From a checkpoint of a small transformer trained on Wikipedia.
Architecture: rotary positions, biases, untied embeddings, normalized queries and keys.
Each number is 500 + 40 x the weight over the matrix's rms, rounded and kept within 0 to 999. Layers, rows and columns count from 0. Numbers have three digits each.

# down: layer 4 MLP down (transposed), 896x224, rms 0.092, rows 829-847, columns 112-223
# gate: layer 4 MLP gate, 896x224, rms 0.103, rows 830-848, columns 112-223
# up: layer 4 MLP up, 896x224, rms 0.101, rows 830-847, columns 112-223
down829:561521507539596490503516475467526520475503603544586457548482484531470492542488524452457441590446452490509518531446498549468543497565551535449441551588505496450486519538542538522532512446426593448548520513582505500495559521456438508506587452579522542478477462530544557481509468571506514549460494462533530456493569486469488469558440531453
gate830:475549448492471562408562505527448462514451544482446533491480506514464500513490482453436544541442482452581524502534527460478562505517481511552464483509522543495489560510481488552553497504456527492528494517501485544544515579500532497538434470436505548539520488458535500529505515534485472487471530571508470482493466536491543477499546516529
up830:449508496494477468511492453472475441413524527517460564508481451514505481467511447569508448457483479483510533461503480589507411522499468518546472464513472592518500492497544488485426473516495475501458536544423480430510448504483503438546480513532556494512528510518472506506493551510419475552490505518544504423492517513469481505556472491452
down830:382428463511441533569513486435558493490483528498503522547538450464480482503562492499563427420476533530463561432504510443579439517533430505563492487514412499474501487413507505502516507439553455497489497496480419481455472465498468488501469427544540502541525463472543499525484513502540499444549546524485481450485547510479458474478523474463
gate831:469509481496509516526481516476475555547407536554418462521471527450508540588521418537544540445485498529488436502486541528518532494507488529477549570517468465468431499502444541593473508433491503504528502563499479569529465459444516534518511575510431561560569496508397520439442467564549509482479454479485504564450593476469499491525492493515
up831:488498490518468448528483514571453526510481556456483467501464467431539443503470438496589502451466504512544506548503494436468517461539520593481512513473477485512482502486520525622515476447517522539535437544525513548468448487565481497462427501459498420540482487539459570445491521566449538493486449436469456560481546436470503463491422574477
down831:449572419476441469515462492508547554548469523435471550505417529474532484504427443562491533457501431477516459503506481548458551450490527514531484551531488474469508498510508465498455543559523573504520484541485540471512464488561488452456461489575469511566468555531517482493517580514474451492496418492469520493499496543459546441588499513458
gate832:585481476496503521472530466483479525503499486528463495503436483501470457533476481431504450498445493512462529520506521478508511531539470433503470498444497426535527480449503497474559519476514477548466565522466522459539412553505527467482481453470507510497522528505482504553444491380560447528477472584496522565481504511499517566486529570545
up832:530448521602460560548519567503485474528509539516448444448496536542490582499476531466510466484563455493491502498498533516521509488415535528491549486471467515493491527454515504518518545546459512476433545491474505518477561545498482446477493533499500522538478483458488575517578484503466536537499502521511491519511547489488507448543478446480
down832:494502487515466483580462440496508514527530466495485454502472439518485533459531532500571494563536448506505534559533469474544495500451523463492498466529531467463466453552553430559434487565523483458512462524491493446540468444491424523524554475472455555529494487503536534527553495519494559511539575547483532544527507457530552428517493472522
gate833:497601521456505370500497431560518504469530509553563467477535499610474484541513496440478450450435506506499558473472466475449550446460507543505525526489549490491483553455485523492536545453443503495504520490465479399530519526474552523447554470470449531564498485448498554479548468521420510477506491485420462500460463445494518522440422458600
up833:506467482480506480494545568508443487518519511511498466441574470509528532513482417451448476480475530451529445516435459497498539526486523538495528480475474474485406488439479490549483534576529511500430508555520469491495504529490500457496502493512520520487437514533507463433457455509509557467542400582515557468466439524516473539436560584510
down833:504449474465531419508516525502499470453476510548471505491541535453511436539493431532454471548452511467484495549499458465503491495507472588485530398532514519497380508438500471565547549557557465447445496527532475482497513512477490457545495507515481556534478525498481474467489543481540550489533459522473527533518501540516486469449515561434
gate834:495502473534482527472576526536458522411516485583447524504476564427451520436466513517563520527519506483465499533535430476490565544515510462514506539483544407488565526531475577509521507469453442464522471408489478540520492431496501490538443428485521533448454569505493597478541436515522527473451453485425476475471463486431532511579520424569
up834:500481521530526506544550450443541520528554395483440555527452490416556483497490465444456515430422510466500473467522463537483432473543511538487607524535533497495533473489490535546500541441451488459526531446490421567455447569541500503453535534516568562581560479456504484490448565471515499564520474595470480564559520512461556461467426536465
down834:545438571547494486508519530454474502458470467590513540520496520427462516485388479521461455458530426600445509428509509496534532541500503470540580504563515435501492463527502587551408611513489471452485515486480513503552442507475477496534507466452531486532483529500543491467468470525428550520492525472445551522531492573466604474522439466489
gate835:464482526515447504452461474563473486491503492555525464516522488529442478513485450483517542542553497541507550476487537555472483515547499487479569498501489459494465544459528474482466529489477482463486512554479597514566522511525468460492509503485556488504457520514626490490534439565522524483504502528542559584463460539561549428532443546541
up835:515524469416542506537483504453523502508516497480496563492408521481515511478499507492494428445454467462508468519475452459506476455474508549525412494486535484500558495555517510502530478499534550516504498454571414520436480501493532546474507512548447533512487440462416517506446553479511447447467494450466469425490549505482480548454597463505
down835:528511521439539547497488474506449516509504483487568568521514479563544479514501484503476514480476505429543560563522472473517458514545503476463410487511512456541554526524546517496516443515546562465473511412483493445462464470505459536476507470497510464569534539417461536506499458540509462486498431507520490423463536482512453455492578503513
gate836:524551491484494488517513514472414530569550535572465430480543518425498504598516510492425500463593489554467478561485492474527538495596511509495469524511433523460464590456500495483537529558502491598489528479517473543478526472545603492485480487469483504455458398480523563476546498581478609432445471593569527539557537525470496486505487506507
up836:514530486507544426472499543444413532517524544504408510471522606480503594488497503502429502541548590485460476477545457480499563477523495613514468498561495504406444525565515590521533508504485525470496434516509483469520436493537554484514530511524536566504501497507492517524461500575482524515475449505496503467467497578461497496469493478529
down836:475454571471551484491550523608624490555563487440519488565499523494460520521451497470471505482490458462504531485485521498485502470497507455434542542475489444523469493435474537486465534481478456495572452525483542537501521530490536535491491493436510506539471614552485430479510514493516427484502493510456525510405480555537511456459512479493
gate837:520532514517462440474528390524535476493462427438515543576480488543467470508516459507470543449577482498514463506445468509494472485497477474474558549477476539537522479504524435445547511506473487515510495439481509458432493467533520599457501557439508502511498525491485528513604476541437555515495547515472520504644496482435499494541493448430
up837:519510505448515529510476548570441565568568491507481534511510468451450480542501425469564480493524434551543506417521533565500507472494511597544472452541452483512502486437442522457533557465484500477542461416465555538505503537441482438502454459485470494431549451529537481464456523572486438559527532511517442480489458456484580564444547530509
down837:468487535509468499513516561483557569493517537517427484507464523463536466472517423458570488534471498467612548490582481455437527509470476526493534509507422500484451463507538524483518506460500547570568501525500447471598479485472491409438522483494451552459441571509496489409595527548497513501485525542565487500528518473485526516446548576499
gate838:576437512508421463519489539503503572565512490477450492525494498566496560481435526456482522480493501465555481487458607496437471527560511400494498509483556488502483444508563418531506558516461537437540542549497455479541490510522485523530515563501459440501486449539559493499507426456535516470434451523480490502481454474512518429492575539526
up838:494461489479545445449555486516508514512582571489524495626521398508538520465486467499513536419493544498515447517581543464481560575554429513571550437525555522559483535453580469518497504493496512501547483488474519482521534478591493535479480531468485496475495577516496542480434545535527475482550545473542576517494406533508543570480457552538
down838:468575469551509475530480487479475443428536473536494528524429529474574484491504469487533506518497490582524504456425454474510499495507531472427515497480519501454585516447423557435445461425499544529529460492514549524494491521476488517455532500485501496530487546475488511562463542515444540526538515475500570446522515417456545495503488485466
gate839:481521463448516532537459503500519473483531463514433522580503508477551513486523403476458491475432448495527519504430431522458445494551535543490491467522456512569451491467567485507548494527487486435423566460497529447504443515536527536533543532559514450494509529505560541542517553517472486498532510451486415521488486518579510412405434475538
up839:493463481497595552506528526514483483562491485487524563505405498422519443470551522532454503428559449421542495539500489421509468513504497472457456474569472540499481447469488485438486545459543480477497526487585550436561473523545494577460504476510465452501506542522507572548447572573479505474509495441539543437503457405510505398528559511561
down839:454453551543622507505470528479527495459478405420510479531484508433502520524478457506474490505515534478513547555430569489442517558468473562473505507510537483501442502557545577518506478456513493429507495423562626503505543494493522506453478551471524518543472457539517508463457517450476519470434493504528437434619537488526450464489546567534
gate840:519521501499411497442560478505473542486557500489431472544485484487456463491492460550431439493516540480436497560485508405514510610485470532516538478498479611530544454459494555436521510519482411487475548522495496515454546506498552447439469486459531456429506476506487508563543473578499497461459564561454529499473428501491565498512518496472
up840:475463504438539465513497531512501510531486513505466527497467516456481508481449496414532564521495440463520555425563468514491518426539538522490449503500360437487534456490479445462473439513501537475428471409490547479540499466494546470471535495491532520546492494441551467483489527494545499476532507538470453502501510527566417450550500520597
down840:522453525457485507509511533412433474543488497487469455450461578441499513538530477546421508458478472509533462548578515521519544548526455457501502521551535484469498512527600542499512448544460528424549546407420544476521536467523474560531579506443472497528588506436511431498538553521494458492511462464433514484484440562542480496474511480533
gate841:506487492539540523492524509504467454493540515507538501547489553489534534581475466488517476446518506526493502537464561431496562551523470521424500559470497484535496486526460558529465506474506453501485527477515479524517500516537504469496437525538511448497509477477498513447509519430476533532410520510570533473520488480475503458491527475520
up841:496517544521539539478504517539511531465539530515592508492488450553504457549488408492486470474463525571517477504454513477516509488565492530438509510451496445459523510510436520457439523461521490489464484470517489552549500564558507477461379484531493489533523452488543530501460534426511483531417515504511475482507528484486528462462491465524
down841:494464485484476525479431543537504443506494412486405528448538490528527500504452532453530507513480561503575550486579480477483522549490506513508521547493473456446462538518481507496624521527460485491495463499521548527510508433508500550537479485501510543498511545425497525485493509511458517532552408500567529471495499535476516468458452522465
gate842:462493485527495532507481489480478511474469477507480513515516484449465440502401521489467510483557471524515510513545455473528517505444470435502424499466494488515561434450567460466521481493471526549467492524510395510461445408475513498531482468517443491467468463531517534543480490492513458584463465530425499517490550546442504511520574531516
up842:517454521532553523516551470517439444513504529453521494428495572568414422480534500503479550477443584501505448514437478520480539465518479515447565498577512509454486496470457492523491486512523504531541474451495530506517543585482497447415533512517476514388526471462432501506479509489427534522534493516573482482489454549505466500462475476467
down842:531530469526479486521493456559505547521513503539519521521431525453523519480504464497470526522535519522500456568550542594565499493519550502546493451476549501478472520498452516553490429539487528423509506518515538397515558480534499585445419543502550529506567491495522598514448525478514510508534468554520462498522559484440564509510548430528
gate843:464556522536510444505546482531490517575515482568560520417459576442535521556468525482445433480517497482543528488547462501457496504524548474503517530446540481478533543501465503495490502426539450544372459555529503505527584530469466505493431408519499519477504511453549449500542496497528578449539501571506517447522530527445448457527496515504
up843:524532466506542472545509469532485480566494559495506572458437520446547522553493548487448575423494456435497527483530469486506543479570506424480508531487500517455524488572522471462509510451441474480507485507513509505517524452496556470448500482488440566481527471522532443498380469532561501533587443477523496508574518513504501490473465588507
down843:544532505526548503466513484467462531411466479470464549518502538508457520559520512595504534451451552488546514499485478516624498482512512487489458491563495499588483513476533475496525497544526535469505473490494453452525531541537478415479560591542492507519505524521500485538429416492515466533553491505460526497542491501493507548458522457522
gate844:439529461479458486601468521467573488443500469512472534411513579604515502435415458567572488504520508563454486492465476459411511538517488490513523524486543595487450510557573585495520527436426539472457454549498538473572472446553572550548457475447519499519541523566493480489516466489497527547489450488445460519513545536431489505575523572470
up844:463449487490429511489482531490542499561491568501509462564463506480487569494513411466572500535490477537507516486581589542510555483506505443546476471522451538539525451566556583481483486525464526603503513513570501444532494550405425529434467576505491572472492530448514441492442479515518398452562542462508439537459487527515498463563399468569
down844:474532517543501404582490464492577451523558492514470503476542526513525507550481544515508518505504532474471555540491444437480549499459426413593566506494549517567501509471456459556480529537476471472438504489538523485412577482523497520495519503489439428596438460563471481505549557510458503482523463500443463478478485527439508497521459529531
gate845:445486521542502465485493511512479543545520476574424503526547528534499484439528459531469523519463439492533486438518495570516492555509420524544536503477511531530518539486487487455483523421415537491468511481444499448522497458459492478501485473481531534471486565481544515460484516528446493491538557548567523525478535523427531504535519506562
up845:470453483482434454413543546508549502541504526457514464491554540488540538499471476447519483496473461446535500490450468439561434555518549492516503433490468494483449438459547464471534530464482552512498527462473632520520488450505454504507477570460461522500479484528560523497479517479524475473603524601533518540484478473435537482509526529556
down845:537446466446462470471532524520538517498537504498489539537579509452560582448504478532513430496463459437547487490529467536493481471575491586519518529542574511461492503496467457478449458493468527541525479503438562520496482524561492501474464537432466517498541502567475526501520527420497519373532564482373487505489496500537524447567534565493
gate846:567487419536512474459461504524494523527487548524470453509515517451505421530464515467554445491521507505448501480511549536509455488521564527540464470524455452511490556460532537443462455479533475556504502531485459466576474552500507550520487531422534483426518493435509517505492561557477512425507542555498525500528483473443457506507514501600
up846:496482559490492528502477470509476498487516475476542579488541383542511501483490547562505489489487435537539524552500510537503502509445392508415535534471511461498471496583516435478510568517417537530467491424523548519430536477517547473436548429585519482535458485532457528479450415436506484533475485469514437482571556527577508500481456485464
down846:530477616538524515535518535466538512509507509485525484481535441501478495520499505554512532524460441520548441494467479513531501494464418528491482512481477508519504537449493457474520501480516537523447450467495481507526494443438520512525472451512485497480507532502504504427423460513495533587461490490534454507525486524542494505468535518454
gate847:547517452489474402456515510483580494490500491508479420468500563484528486479522414523487503489490550505525477499439490462491516498560520507506478540543516513448469549480425518530548440506490528524484530545525427512431541546535522491494428488568541546561502575452513493500562562493467435531459555456563513504420475495529486555491485456552
up847:478513480547530536456505470560531540509462541527548454576474582525499563583484510558504505544510492495450524444514449442494491517550522567442529484544497553543576483471471500521504539472507449576480498519447567498512511489455505507458439507501531484481540511526532538525583536458529503539472437472429515472506492379498514561432534481544
down847:488450491486544504454502538506522458464502496480478465514538481522433469500509545482527484512490497530494531590498553508420529566484505612491548577544478514535442532468464547523542514456415504465505463485574535489571513534580535563478459472495451547537491477538609482489508596461504446525546449541513588573529538499524560494517516498429
gate848:456556475513492460432516529428511575560592515497471550470504478538472506447577501485383542550510500480456530467508500485469533556481420487502500542453526512453479534487478530502479510513462516487447486562424589483534464568469437457425462421436518482460501469415515495511494438506451477422447501578454448570537494531524525472462459460570